python train.py --n_layer=22 --beta1=0.9 --beta2=0.99 --schedule="wsd" --batch_tokens=32768 --seq_len=1024
Each number is 128 + 32 x the weight over its row's rms, rounded and kept within 0 to 255. Layers, rows and columns count from 0. Numbers have three digits each. The size before them is the row's rms in percent of the matrix's.

# layer 18 MLP up, 2560x320, rms 0.0596, rows 66-172, columns 192-255
102:072080101081086131188076146172137180175163069117139119083116138138137133134068098083129096163104160124111158173160091161138084103106181103089142146121138120106160122127200101171079103082176133
097:152090131055150126150076097121127131083124133059161173108111157113117123132067146131174108093122176187098126119175139105106169127121182075114145081112112112132140131160189148139132183084163096
102:175108133099169127150165111118174125125084113164099255113109153089133094151119167171140126121125190111092069092076115106177063099096145122093177127102154118105120132131089135131106156103081167
090:139063106061091142100133127139118120104139145151171129087114155118146081063140103143110101156126135112175150120120098159113130143104148126082124129165143146112111146191125142152153177160118125
111:127137123091103084105153144105137081185094126111143180131115101117095122165175145168172149150142105150103122086126041160096140148133148111128155120065104095108120155121174106189095171069131108
099:097129202121091136120125098118108073194094134089144132117131167137157150056104153172213118097089166124131152128110127146121133209094144091063145123176162141103184162167159148149072163101118075
089:149196124123081143099131144122156111150108105046152154114114133102103081095110102119106112113115138073116152181163181137102146179060127086099131172156190141128132113086159150130077190082065123
102:109164150132105099105112172120142188090127168122099181128115180169136104120155112144150128111114109134131089114137130152160147113122114089101139114093128126127147156132131119154167154128123107
092:174151106110128119094118137180102105065131076098169081091072115157153144122093118117156135120097129119117169112142114124157143119090115171089107148146148046095152106170086131174121126078126130
103:174096167134078125117080151100149092172130102116162182120098131094167098164089140159159061136101141135135123093216145127101124119139117112097122179142089139149159151129195084133111123134144101
100:174114118154079125179102172116153126147136139199108158057139131050099056152115098146146120159190135166102095135163126136092081164137165119109167125091138122168106127153135151149151115106054097
084:105147107076134118126065090133140167144114037123136133169086138127090109125052110110125129130114067140145113103138144218101105122149138065182106149113163080223114180137148151165152162155072108
104:202159112067093061155067085166158144119060177067120210155138099123159124126107187125208150119089128076111108092175162107045083129076058130096100133120170064151134140133112151114090119150155100
096:144144116112064105203151114076143127080094126156084161133118133118157061135177119185093157123156203132180136137134036148097145133165106100073178094126143172116137102172067110104102118152125154
099:137142120127123094124132092151128140077085121152157215131156122157099109162034137176136121075198137118122115173092124126149132138144164114062132119157147114094111156147123103112115094156141102
107:195120151111158134205146100105132126225134083136150141103083109116143085141127166158151109073132099113092103137156076138146180133133160149094168084117150101153133185133192127130116165177054120
101:129150095120115135160061147152064088139125133154133181148131172132156074093081121078156130150101104155136088142099103159099132134080119104121146086106111132147086164179114119065118144122134101
109:085167156188123152070103135112167141104136112125131137126089141091140117116164110168163182157083114160103162111148025175125101156146183108126166123100169097095170161162141040178116158109184100
097:119117175098141123154114122138138168104035135123145152097103140108067082137064075130135160120114101065148107119152089123111110085152203155133122122114166146154193125149125108156162081134154130
099:161117109197108161185158080103138139169105134116151089165066165070109132121080209148112065117148175165143073133213130120182158170105169144156204105145121180169097137185111108219111129071078101
104:124117113066136154124114096162138150169106196069172110132107171120138166104133130216139186070126172056136102151146080144106099119105121057130114062138124149148185099178146138171098161106048100
084:133089101109101062168095166095166145075095111158076115138089126137106051122139145161134159138124165122125034131120095130126096142190124075120134134077133036140113190142143107164167135122066156
093:182124102139174087072102149128121170185105116111144149126103138162144174138088136099109137112118175077114104122050097109163125184154162122109207120134138152091124169124165141146125151146058151
100:123132158102136153138115143154083049089091086125131125123083157100129088120149105117161150124115108083151164096142069128081102073074125135104165181099132088163195148188163096163193130118157086
098:141098065171111101140136136152114123137150121064121168165172114130175104144181131095144136132165118158105098155105103127136129125119178064142126111118121131123163174135141076145132147189114111
100:116059134093104163134102115156126148143102079212118174149138186083106146179061146137129092131157167116106091148193097126070133139092161106157127079105175104183144126177146166109114138167075138
102:163073145055121155134111181109161107173127166124112072143137187167123155092094092125118150135207208107190162127136052124116085168085119113149098116082124140108160153120169087128073110079103105
103:135104113117163098073128130168161148098114196175171171081095093130100084114073178139134144111168110140107153116127114160100116056139117108120152180107134099105118161116133124142159120111110102
100:135129121125074149220126132136109089091125100072115161107127144143080071121157168202135146140106140178131120125156122149120139145122120081151149109099106047159134126144110137075139142104182079
104:154116157092104147155046152113096147088121115144179138118097137146118113092118100083147188153111125121127143101161134180153151193094079125094091135125137140137128128130138135121102111161096114
095:120132097142152109130067150164128119122138158125207166109105124130059092111141103121123114117088149174164123132176131176090147190027121088113130141154174112142146153114142108187083108111142171
096:110151106130087154127094150135096113141137130079094116156142145171117130099115181103127141088182173141098115160196132103087139137104203088085122171073143109114183128186165087128146158149118143
084:135142117096115110085124108103163179089107182098118141130114142118159022143127138181127128139136141094128128122113119128132083090095092170153119072109122128142146157153108162195144199124090148
102:137120145158095119116086098137132144094107140105131102117138193119162114039129123208181163154144200178114094105150085140102143115119090085117095133114130173073176162105135116096107112109127128
106:150126202115051139133132092115078147091109120189121150152131085128113105118137141181150081112131093157077067120118087161116121180131156138116184117099144097078125157157133086114181126135162104
100:136030198159147117081116133139189123157120107088073119120117085148064098122050188143152090130129116121112095128080104127132113198139074139139099166120139055085155155092209105141142138092113182
097:131177129099132129126162139163088099114100166062088143168082113169161150152126144159141155141137136096090108095133112157090175094141110107109179108104120098072072128138131145148183119120128097
111:229100120142095124097125102147143168142107137093169136155125156072155098135143156115138047132159109108094176123117104084121175117097198169064180130117100125103146151142125143108106179091086100
097:191124155119077111129071109163129163114137107108158152093142146125198106159078157068145083109134112122124113127110096112151083107108159085134126119127105102100157146129103065118146136108089083
102:140150177095120131103097178107110111150117189097112162114125190111087105146121110171166101148163137066128104123137170092118103156101158172115090148140208158162165073167154160168078092092142081
101:162140113148122083101088110162144142143106158161122181067133161061119095138084113135142090101126066151108092086132121124090116151092144142143176090112145131123135134150156106107163090117082084
107:101164133139113149159149094087144110188117170108152125140132127121132083100100212089126076052164167134164118160139145163104123080144133137113136129151170130131140113129160116126149135186064104
097:111198086120177147081158066152175085156120152131107130107158113150112115116125207170130130147163095110100119130143090142141166161128178122128188148134181111108104110119150155108089183075134153
091:162131158100140125073062164157134127140107157132107150058146127163185088140115141085110129100160157168116159142130136134130075123136160099071060149141199113119105120190126117092106156147125117
103:123113085134146112159141069152092162087044118129081126087083144160119073097139169121098149111164113155155151121112165198105161141092052172157128165137130143105177158102193143127104160095122131
090:101133099139088059146121100120040071144102205099165179119140207167131112097125149144115178216095175198130113100136156130149081059115131126105110073176117152130052108105132150207138148130105113
107:199111136122170076180123144174131121129138130148096175119112064133073113104094168116090152189165140114114131091095101204145114130117141118084144171110182111153158148147130127133125179156110147
101:214162133132109116178170118132124179127118146072127148149072144096139117103138189132142126151148069097131149096134113166143141094116145100123120081140135072089149134106144132160136128109138106
099:159107153161145160171128124051125102072116125117128125030083120095118131149169110072184171085135146132138109090159119130112139188161116110094106111166181077086098173136083132191203131053099085
105:161077079144071122138127149122162150100154111145136109107091220108123148093147106109167159123072127113125080138142145145094144139086093124120146130113134104136096172142188085143105174181097134
080:171107090057057100105123080096127122128074117130102175133131149091123159084097155181113117111128188180140116123153132163120161132112141130098106084114167087132173091140113151131167206127137116
106:160166149117162151104128107095122115099095159092120114122151115104146116116130139166192134154176086084109144109084139126079119124131147117086125159134170093174170148169102082075065114142173125
090:094157142132177128160118149164161126146111153108115130036051089081118152099143188132158129162095140106089142135153155149064126093114120114104135166151118132154082131114107158154122116103122114
099:185109142155150118153164196095103087173131099134151164104083127078130115141079170201144150075141172184102097131131111084145110197144128179123187126093109076136088138092213126166125146106121151
104:113100087100116133094156165156093140170153181066155110152169138114209171091139094122160124148133086118166124119135137119085145175192066049083096163152139078099174130138130099158069165117158072
092:121158089107145148121143071150029107110080123186075142086084150117203136143115109100135188141145139159156155138137059091077169128114139088141151084094130124170095132168123126088166178156111105
103:166115067114102071083078138067063184155157099145111102127119109138112113111138193146100156078103105093162141113144085161138143181095098164162152124163135062142106126178177069115138211120108144
111:144067141149115103066146191157090182150122125125166174121114146095099161162129105138141111112099123078094102086100138112103104099150145099107208133109147129128112186126094113142136150145138174
094:169095150159110085146168159161114108147118138164115107085138129112188155081097128175161159156101126169144147129131133161086111118140124137073134099148095109144115155093147144164128160162066052
101:098152106142130122210223144149117158132097140130121174142111131154039063126142088129171128131141096127101125103147118185131107125118182128106111152114135076088121121087082150149102160058147156
104:170130145103140162100097103091193097126118138153095163114150129094164123077093100142127167129166084106179162140167088156128133135156118124114085115115177095185163127106100134179124121116097132
108:114119097087134170127123190131116129144120198112136069112130160142184109097128203095154106083126088080129138151110107163125116131155096089059137128124188136119162171143115136129131187085109133
105:105132122136135121132110123149154162156106101154116147098148150105116083075111097104170152104148146140143113139141130121098058124110155127170123104172153127173095171109083068061137182160128138
101:114152148097052101101130106170157092120129129080167214152119110079150118127099128070181131070128080080092096153138117125151057165105112120100159147125136060166148113135109120095123135162131169
115:143166165130098126140110110141122151144048118171088131141074102066055136118170102134212131104170122159073087094127117126094125110082142155089159097174135144116117140147129135205102126128161150
091:121123102060149152182082112129184167178094113189037153146100113075149116099110156122142159102122181160128078158137137125069114117131091079099160108114127106170147106110158182085102160151124115
086:143148151110151134185123187075124111128070078141090126139063192141151117150160167132123146192139152176100107140136073128147088101113201147089121084139176158104126130121127095132141133122116117
098:105111156103105103140089096113068154204091129075118130124076097142092158127077159154182135114120089138092128123113079155120161159145112150108135104176192105144132123162141123096115154169117161
099:169098111096110105072099101205153119159097151106114139113125146092139103059158134173104075108120166112087162194171145111102068116069064055138105108126099084113170149164202062144108105088112121
108:159088113160130139111119106141189069103140174108153187059100121096165101128117125150166133078160149123155072054116111129116124133098132065159139122074155080112127184128187076185130097129080125
111:170117156156122138172152104112160100127103102117185136117162133053187150106136160166149176147118164144143130095146130142142103158126133027075118101095186105123106113087154094140147151124163139
103:111186085157135154132181083129119122203156136087152139128118117126178128121169161103152124111101183150150138168200134127129131152150131095126211145158156127125156177125121135142093212120127105
104:115090134088107140086180155156086120168139108159138143082148105154142044112096168109174165104125064182147101117131093139139094171143116118129136180070116133130129163146115116155172125118153085
101:209157150082099144121151181105133126148105190128123140139077110138158164124128151075199164109118117093073099153147126135124153162112117130093127154109141100085211163184133131172113122117080098
096:163087142114128103183118147140171155118118101170132088145067127127128114120094136194136076182170195117089076185169091143162076111144167139087150117088089123145161107113099133134058126096067132
091:101093125136147131128112106136073193155122155148119117139078098115123177102101111172152129119096129163142117139171111158063119196099106124106133142131139125128180131136148087110169158137095094
104:160127108162150103140146104125119129163078129087085151160114151097128090097097186187085144160107113174159112137138098179127132077159157118156190149148153096107137158122187117183118161152119076
104:066162141136105167151117104175089155126090147060093160107112152101143081126109135092132129079131103150115160118089120207123106110125122080101139110111111093116214126127138107113136144149132086
097:132095082093111110140119181100145172116113085142234084163047145131094143144097197143142150094138127104103112198151135139136101144109187059125109178084114155175140119147158152099128156069139123
099:131107091145092132071145129128056145119134144180084170142139171131109098174067137094059126079137142118150050097141120159089113137140145084154099097125151094134131091198109131114154167121086143
108:216087215122109099157102086173154169131066137082103140160050168101121120095106165182160162111152203112082179144158123108082124154126148104146113102068135097142111110081139138089129121078131142
115:154077148157102134135180160072155134102084164137167129055117142109162103104147125128146095099141097142136093134155115192126101095126113152129117155106164118088117127179106049180124136137129091
089:160142113133125141108093147132121115087071153052114183077110215109140114112103094125126194154178100160201097155133093127115112107100132082133123157133131094157113212081111104116111123134068085
103:097120128078122129078105133185115166116090157128210174155055173082136121138174091133199074109114133126136164133134122154128126136058163161135142112151123135175098119135161124145129105072123114
093:132096110112180121135114101097079098207108156146055118092139099131124131145092163107090121093144102096078112105108132133147115168184126142122126133083126085172104155152151127181055113101112143
102:181182102065134120150085153168127145147122101152104124084123101113104122130099123105154159182152112127146057099119117175122103175149121098059111131147114104152115124159078153106132119114165121
095:138066169085186126181132136141109147147145073166105082152127144161140126094102103047146141155150123076146161077100128112113098137118155116126183208092193180114125121134100099134091165130136162
115:138149061089142127160169152157120134105138124099139128049169182147150138091122144101148134116128152111116109089144174138116172135083133115130189159137105110111129103139103148118123160113119126
107:149136164086123138075070153141115143129097173114188156131117119120142123094103118123202097086150115084174121097143096123108116117069154119110131144155135135097111111205125118213115115163099122
099:156091154079079149096146093111104099162144167149133160138103136085123123107105130099124180080110084136138094152127086152134157080144186126136147141098167094162122107122090098075130214175154139
098:209157100156087076133127160183164073118140033134166145130106142132172121090150129198090070114098151110072152129172082145107095143083170139125134097149106103134083122153148107116135145131148105
096:080142203127116150106153111122132091175116161096147122114096154140118101106149179149138147106141147144141097120101154214087120160094120084058184104120167130179176154095170159169134151188067058
098:170091158053090076121118161098116128071131136151074143097128127107163148099135098123162195129092161138129092173141121116119132129053091109119104135096164097050090146127147123111090148100153115
104:150145128091165141159172141142068187111103148108094099181110160133116178083083202125117113161151117074110138130144113161131076146107116160194163089163149124090183127091107125093133193140133136
101:108105158193115095147148167136143140127111131088082124108140197084101088133144131069112088105126119143151113060161174152137119106109195092089111164161161137111170114120072137092122128155140138
098:107138141071150117139158174108175134159123117097097143116058143068138155091157077079108141126153149117142124152171137160133167107126159119174097150106176107109112142189123120156145104168087119
092:102147122131072133115079174132105148167115174062109112101144066114087114115149175183235153165127125126107156164167124154139139170122147085162124108118168153121131111077094162144114121088143107
081:163106162121120147087153110144118105127101087130087148105106181087088144048147133134105112087167153192062150168154112155137136175092175118075130099127190094120129179115158112115139167132111135
104:170138199156127137209062073140175118103137130075132167105094118100079128130122202127121063079165171095132143074111115152112139091154142146098156127114111101152162136117132158088106142174103153
113:175074212087103113135151127152055120113079104095108140102107114104079150118098117182186169072138132150134125118099133141139088113104055134099117143138142082104111158184119120148144155106134163
085:134150101132143202117096143095089183104138107071117114169069114142177116088132142125086128168158170087098152143138080122091121110120124143098163130099169107086108219093151076237117163137107147
101:164136156145058122113128153157028129122150136150133136129131145081129122130168071146123148130154128177096040120075159141138162102093096089069172112116136114105126143185144098106086136105139145
102:200072110108182165148129106193105174108188121062140112057061116148187139112142175153154075122094175127062101146125181108146147079141106138105122179150147097172167134109120074095127102150127143
096:140107186116127122124162159189165142196107145115133185095171111092143144154085129120160106111126156151119089091143094139071130135129120150105192119132140124129135116126190141123063169144121098
091:081124112123102117130103126175038150094135097129122156146066196132193091089198161154157132124143157106096098130146136165107125167164125114090181125113141119144060154130155091136152095138162120
109:162169136104145132108125151112105155123156108058230100125128136132120136063137114117184093146144141117082053136164096110124136173083163119171149125141141159079117129185163020155060145160107185
092:158120149073175118137127134109132156164102144148113159111085097151166079117113085103137081107114084140123056057127112140167127128096129152121131118145141109119099172141129143104149145087122119
# layer 18 MLP down (transposed), 2560x320, rms 0.0571, rows 66-172, columns 192-255
095:109168112202145173139161175100057134130166174147102147087113103171210097154167113127152144115182136146150133132110170121091177175131115116119155165106096063134073093114154140150158138132127081
090:200148097143179140164134160145106142146174089129136174194144092151088077142195102080109166132119110133144177119093051147143109147103098086122145158096098154157112131157167123171104093165149172
096:115167152117198167116146095157099136123128089128150048162105120113087174088100103148140132100151124088108122120157078112089126091094108103112109097102127160106131064112180160128147061110110116
097:135158188131166170114149134095122119167109110161117126127159104159130156133055191149181113193072118057134142190153104172112090095193117163147158122107086093139147149071106156108162125073137162
112:152169121101105159117086084122102113073099121129188139130116083194146093134167063167105145180153091161095208144127123145140149116107105150098105111101158119142166082162148142110111160173094077
095:132159097168133160128118104101169141129122105131152159089167131110163193092176128194160102099098101119151115150106155126096166123153125165145066156111138062085112123144133066106127142064116116
087:163111049175159159166078139091109104082081141173086127161139149120157157139133063154124180162118090088104084125106115101171124059145169143167083185109044114111107089128123160096157092061166108
097:183100115154065092077168168132142137120184113145087137188178081173102132110105131126138086135139083132137149143081145098138109112154151118138134122148124116151165114173113077064113209179160130
082:098142120224132142168102095138199115138188177176144150080161095118194147113110106140109123094071076173168132126090111130083118107096140074134145149063106115158111138112110154124115140155141081
112:163150073106242170157138081080100149133145081150158159181124156114103140103087142077113110114161142163105156135117157093157101096108141121115128142147138094128182124113153183079230128126071161
097:084129129165124163139144135159118079167158154169150137115105126139153081069173141129116131118139098129153206082131144116141116128132116114105109062147108135179189129126116099122109092128118078
079:110158149152135192150140131121130107129172163184101093113190133132125118129173082153100141145127194105140123175139074143123131131135140166089143154109092186132128141099116095094117086123172124
105:123135106118141151191174165131125102123085101119121076115101113126092118151096063132181149079140157190205151131138115137173065124128176146057145108090148185117217115104153091119155067111100142
095:081151180153163177098158136096081128093117148114163153095124149162121110166141146081174130179096119082078134110109145133109155099135146178125128127226126197102081180135124121116125182130189119
091:186117119121118178105118111131144136148098164100097116185127178183142165139153164159075138147094123115077126159184075172150123095149103159149117141121098147117062136111083109101126096092113192
104:070066142090197115102131164132088177106044183100094136154078118081079092185147169146142160172106158139103091111135129173081125135124148122148116055101118136104129088100132135050108147206166150
111:173148167142133128082153149110115148161116210122086147127098149134098056146125087124172165161106153140148130114142129148121125141157122077133077131164134103172161129131131139167109148116113160
115:167146161086121138119094127210114052095092104123170144077142126112197128114096094128102111117050146075151164172097132174074163126095136120158126102106154114179138093127099114092097157107123090
084:091099161197142113149135102132127179090123106074087146115162138059153191103103128144140084170139175144145153126073218164167088092131150153117072127118136176082115119061161128147085084091072114
096:164083142116122112088068126147076043142166136133181134109183124107106104112191127149113124162111104148102190094113146137074157143163081029118146191030105101149162084129129149103154111117155110
100:111151164071118085128108116158140151102069095092144091102218153148140184068135148139077129135070125108072070124076127109073137042198136073184124149105106141060098112141134111142057144126139142
081:104145149150130187147121116201113121132114135120156139146154193116119149143098123172124112110123136160135191153114133086088163160162095144131155144118180216123165107130121154110124110101179091
086:096090163103103134158093116130116105097100154137091111099133123114145135126177132178115118099108127120150160162168136158055092094138127145091114136116071121077147065089146122171158142082178107
097:150081159154155192126162168096077137141133129175148133099108092112150142138096138065182108148128180083174133073152126143160204144115141122137089116153175111120098104080131148109131104159059102
096:147156240083113155145146143120134102115099104163150091097100141124147154103108085128149126107102149162106178044153181108150153172109102118062173123112160098131123158118100132111111110072145134
094:124143117076117160130133122113160129131115140083173139152113157075105166090135145113168110069141139146113170184084138051160167099116151036033142137073126179081110146159172108148160109078159142
107:113075071109125043168097197154105131114165121170157130100093186137124130126160142132102125149097098170130074135159099150105144133147147103110127176097102177116110166105123152133135136158167135
108:114139154117061173175109120147111120103112102149157111167105186116172155163086119138097145080104138161093073142148117121148184144125129170077156162182129142113151185145143125135121198104173143
100:165182143132165215149106133129101140096167141163141132148113105151124117133101155085148069110112149037142170103125114113116086139133125130131165164097115148148127095152083141169104144239088148
109:123129131140095081127167119128137122129146112122127102126061112130159127118143116149127104117060102127137125155108090140132162164063135139144107049127128118204094073138150105127160147069139147
092:100104112139152203088101134106156131072126114127084129090109133132137102131178080100222228119129116132072136118137167113111132169133076148082120174137117135140166111170157109142124117104205111
088:112136139171127139138136154069131106144172133142172109091065097140112159122089158126096124124104073138104163133114130206153180190114140187176128121123124093164130106130154177158181124126125052
085:077156114178163140162159133074126100152210124207130126107125144099091171112096145107090130130122150132132121148175137094093113164187084189127126172203118175103165130104139095147157114200177189
114:100115109152209127114113114090102114134109050138165097098113140134141134100137124087086157113057109187182192170177160155124162161180141127109122148133221143161133129068175125134129077110068102
113:150116110148099092184156162080117144176102134122104099144126124117113118119142170168120085155167134142203116146140131175153079112122104139140118118119131178139136074182103143159071106156101133
098:073159094088165145148178096086042144156195164155148160119124132141098169096115138144107142107087197101173146122128080124174164149157137157072164109115077157184133126118176152119103133200093117
098:121118109114167149102110178097152149081133128182108139150181124102074126053070113112126158090106130129148102148147077098138086186127097098145152137151119128096179103148113094138095103137121106
125:075149153137127119144079197118149120108177185166135164137134161194130145110147071165168029124093160108207110096167180166131116119122151128094084181159107131155101137130116115179087107115146117
097:071181097085139135135147116142162100140163127153127118101159142186083161097108167147110160082136134122130149109120146074105109110084148091134121179140165142136112084180141161152135144148072076
100:124140108085140133146184147112139075148127138174128101109149109144156087137167174097087175160134133166145104091118129162123139113135145092120176190172150121106086156079137183078127130135094115
092:132172107110067141141140163090133191136137162128095129151121178139153155127154131129109154174090117129120153122089149116147077090143125185140134110132121164136062149079130087171144132158180127
106:097117176139084134138099141108141097124121124095121150145095050139028128137140091101121158140104084101147102083131173086142150173115176120150138169134127084120045087147087082170108134111140123
097:094108144150167144132086120174083133075108119124118100144129103140190122089175112087123151115127148113174122110145185062120119096093131124159064124137157139171163149192148176074104127134138117
089:068131108118135150160139129099142142124138132182126128152086182097113151143129126118150112142149121105148138142128185130104096129135155151108181156064151096117125167079161147153187144131128139
105:137123162152085109056080077142075155175183185134125129133181134136131145200152138166157102134179111135071081123139175096089138131117097189156118085180109142091112141149111159104187156119189123
086:121084091126156192147076125120117110114138154148118110064183128094113171119099169143128114074162159141063155177136050132121110153165109196139151116177129164087114193167138056120108138163159142
108:125089161120121175128122086073107171165146134191115116112164125119123172147120066136157071138173133116113129112138174063192135115184128127063154087134113134146157089115117216122151121096118189
099:116107120122161101152100101160144140133147142088159120114115120081145160177114085182120099131151097093128188137135130125088143102145100112159093083067146090112114070163157113115144101170136128
095:106125071102113078164082127106140119162179150089140142163123147206127146105112121145096080140115111116111085104164104179126176145081112141132162159077115102168169117130170108148156113203122131
099:115122118062116129113091131070107147137142163159119106127159154061158100111111093178114153113092130166128147056125160159158101127139114129080092171168133120162153092130028118091117185092152158
083:154094144091129131128092112102098158116117167117136141137110115090124119072146147150132142063142131094113136133140157174104128134146106150082114132115179129133184160190149066150115138139108135
109:189101114197093178091074098111115126115092053131113108135144123161197184141107140126171111110147078108094162161154106106152165147158113165112136144152087123104118142123107140127148103090193149
092:162081127155132128154111052157109122143141081135128105086137151092169117180126092088129122122099116112107085097058188138205113098182102095101140108067130094121137186176105152123104130139113104
097:170146132086124143116138142174143158125114104119149092162142148099166157176121144117113121125114155171155173123095157079165091104130140119118111137113172143114156148125107090117148120162122122
108:179144108136198182131198154158123152108115125091108136134101126064077106119105106139138148055111160110136133157122112197131117132120119147103183163149150150098137100170159130066206132094096146
091:091119116150117131128128141178106170167120111142053110164127126170149173175101114080143170181175117068188139107089163166166095148135117160131113146154110107134176134064067176090085133141128148
100:094150091135147169147086138143102158144132111138109087106131113233118111146125123141088201164098061118120089111146165193131116177144120143203108129149100104141114148141122111158138148100140137
114:144137134160115120143087181124158169093137142136087148121147121137144181119182118106181125120090104140122119175164137139114120168191105154109123114065107207133097116159108156136181133132151158
090:187116139135184184084109129119229127124110129082040127111107085079148121155152151122128112139134160113144106152193142141127110147164118089148128170098103119116101142121111114071135078086142170
108:109134127071151138128172170096124193138155122113103114081136092100132103174087133121137168163130128139159137121088159166161095057167183118206075133167157117093140125128128177163177166179063131
102:068145134150149125162130168131097150121165097083142126086131136148097122116100157141124184174131086150113118063137101146121115170162100098172083125132127100103106143073181170143113103118122159
110:144140107141101096103106105123086154095134161102169135118116152150168121133112064133077133124120140121088126131141121082091217140085103155112090091071117127114103127113109132122119101089113139
105:129146124091176101098125114149090071117128154050152136119103131183119137134143164132113134124103139088121095096130130132167160141168116115077126122116086123076168098138148200182140130083117164
098:118088077084132150153104136175159201094127126197126094105179072171140128142117130063168179159162140176220146091094138091104050123159079141138112110149067128168131143072140148082126138114123122
145:090080181041130145152219147141168123079103194167105123108122112121162102098180105151130117091131180151170144119173134179079045133118106129087143096085183121115191095168161167058092072109159153
086:143183166173175144127169165078102110147157109129116114068112131139087076126129153081114136124132114131146181104129117153128130101149150183088113163174172133102186179086087064148171063117151077
082:068111144155103117116130100149174155123153154111086093172144152157077148079103131101100122114172098107122138103100181133099149069162075141131112160180157134125118123066155154099149118152178172
095:128099111143141055102127103097153065122069182124067191170156132111114128117152121092082209154104140080102104091131127155140113137117099126140098147081115108105104139109117162091082114159108155
094:155142161091142114157158174062102104078190096169122149095104114117096128155075139131121088103121074142120117057120088091138121194134132119198119129157186138162086126109086145098181152115154106
112:113143145128201149140144139123122136103141134116101121174103143143148182056127169082101157128168173162117174147151122116091173094134146033109146126154141097159102080105131138159106074152091131
122:139101035157148080153132083121186077086109109118170134140138097148157191117118160117097155120132110120195168136182104140168096142131116150102122154107112163156130136113139149143110153078085100
097:077117139094118063139061127178104132125074101135111137156164134129093097091122108121120121137137109150112052093120144175070128089115140181162107141088112110101064094132108076128122057100158104
105:153140205106106135149121132128100157091107186126112087138079171118146158124121115180197122132097187189115143087132199103107206109131169106125156099171087163089128189100108111122146117143202120
093:074129139150144174134088141129125148190170150093031115124146115132116155170131105123056108144100131117107115134188154143080067121128121112094102168146104140116114086135149095141138158151157163
094:074152177146109162091114095091097093091168120102197188136121147081077136110142116154116130131099080195098122150124123050046139143182165141115114151144127162118078108114119141108176099146161126
095:097217103124111056135134139089141093117093118068114163147155083132133108103160110134079138150110093075143123172115110109211154097136140128190106161144140100134145018146062175095158141184174169
105:112051051153090133058131116132177122100148125109084117095161050093080132129112169121147148123140113105153201134099189102211103101141084126139121075180125139180074127168113099121077097133116154
104:111143060120141140148149154066149125136155102143131115071145157100089126126190128103176202157113089114072134141168127077153087145183101141079167094151081144109092106127172163159134129127105125
097:189113102153091159120116124120127148113117149153082187180141137116148116134200123119143097164103142163097083097071063062096146084136108167162134121181058162153126157115156083122140129077137064
094:120157163165091129160118109151150105143119082180177139116082147139139141170076145138105091118113129154147115155124137198092130127134186193124138143119128145139136158111149141081156137133119135
112:089118120125107132095092108143148092081178179118085157189148123090092121121164118106188097078081145180120118215125163073110136161127115180155173128087095165105125076084113080207148131096157084
117:134144120168112127132103156104148114095107131121130094142114057119137128122170079164164127160189109086071128092184107107129049221135167124156113099166082131125167118093104113159144161174167148
087:080117121128109015129118160122099119140172157161158088173150106150147132140193175088100108127114137102092109075139101122172053176169135135180078073093056110042131035115100132096191119137180185
104:196048137093091111138141180152130061132066102120094099085198126141187160125100180150085143165121133141140122162099172172106087199111187127138161134093142185103127196110100151107101141165108136
088:129167136154117094146139177082135092126065112126143159204162153098164130149120097137132081129090121185126140154102120152163119194075158079164170114128152183151131197148106157085152123149102072
097:121225075123136130177109133118174140097114205115110140143179116127129118167142080149169084104154089097116130109113162157141076119076091114167164180137142145106129188088135181151162124176145191
094:166152067125104107136109149148149148161110135096162138128129136155101104108165158152133129114201111112141119133164148082162075156085099110127131067139094155164109021109165139134140101092093178
117:167174063096115130217125103116149108178148211139075151154104112195145124113097157103098114152140087154143203134136071138206112165065126118146145111133139162118135081112123105153175120090107155
109:158137203108070118089063137148153095093106132090121073144159098168082091107083156152105108137109156096109151160090148110112106131143145101148153111143084149144079107185087067104124066101142148
100:076197135187084060131118113126137135085147145076052130127106138198107112107143112146165174117125137087113077077095107148168135123157128155183130135155173137081086185104096119108100102063165124
092:138121118086088153168115124109101176148149181135129107136156077101102172152158111109121096180166142108160143131120127187133177097119109052106110142174160157182145084103134130100096135124174124
099:131115076062130137118062143142189148126177115122107081085115141144144219130154131188077127133137115122107105174146114079151120188155145115117062119078101167124136082177148098153059118111057161
091:101126095121177165118137200119135193135137105171111044086207103089095128190155127072157128150106061098171145134167129130158170185120154117153124094166144130151093121167101145132137071160115166
104:109064115112112096065155129185053141134111103110063137072132115185152099171139157124067172144139153169094102093148105100154144139151099084188148125109127109103082134101137103147168136107101130
095:156137087068160160150136175114156094138095133120134102121154143091171157095155121159129101162127153114111160165170148043095098116122110175100145144066117139125193105109153138146139151109135135
087:144147153124088130147141127136138143077111106181112062152161082178077061175082125167187173126111169126147165115113139087149090150192124149138160080153108171126133095065097225121111156086126154
092:148108103143138162169179088176112133086052139165085100149108130127176108117144102094072106149142064128152119099088157111165134105098145165174153142104191116167141159156126106177151154155115082
091:127100174126131129130093096086102102122101137116115146085107154116083128077101162160157127066150156148111143142131116210142134148144105155088111104144178134163167174159122069121115176125121100
102:102138137157082182130086228088058071128161119127128168133151127129147087180090100132172136143103094139063099183160185143110167157112105145120069116113138147134082139112126122127142166137177116
132:127132118144143176112121179073096153099105185167111123110179120142132152182175112123142157083176104143150137106151210091158109114141086136117144162118080113094137142115088145102164094116118146
081:100130128155091003122163161197099111127080079136108122107115139143085163115123101137132146100126066129148148080179154109139152149191120147120133087156159124092121075129109187122136109120115113
108:160106221137114150111100168151202094120103113133133129133139170141144103086122147157138086136095135131136133162147150154093142150104160139183130162050056151123075160181139094185127134090081145
094:168117098138131104134209151131116134161124133170153145157126140094152098107109142113105104144090067118131117104150166143104113178169079069135159096077129106163112128145121168136090107141142079
091:113178124103109141160142129095101160112144121077063093136107139151115131111166060131105082113160106164121133175090123186184137096116122081158107100138109127103112154135069133131121087064122121
092:091148169151146094120121089095137155076089112094088076153112107092120151098140115144127147100128132098208139174085154116149171126115101148131107141134168209135168194125135090164119195164079148
107:167052094159154185124127116131143136162181142191105044119124079119116114093138096123088126069110152126149156161143171108188155092122111093107090146121105131096165111198102106152131071151139136
085:137166165132130166141138149127113125123118142115136110125106114132137139104153104171099105118108155156148147136120105171131219183133139069053126139189188162158170150119117120144155126125096110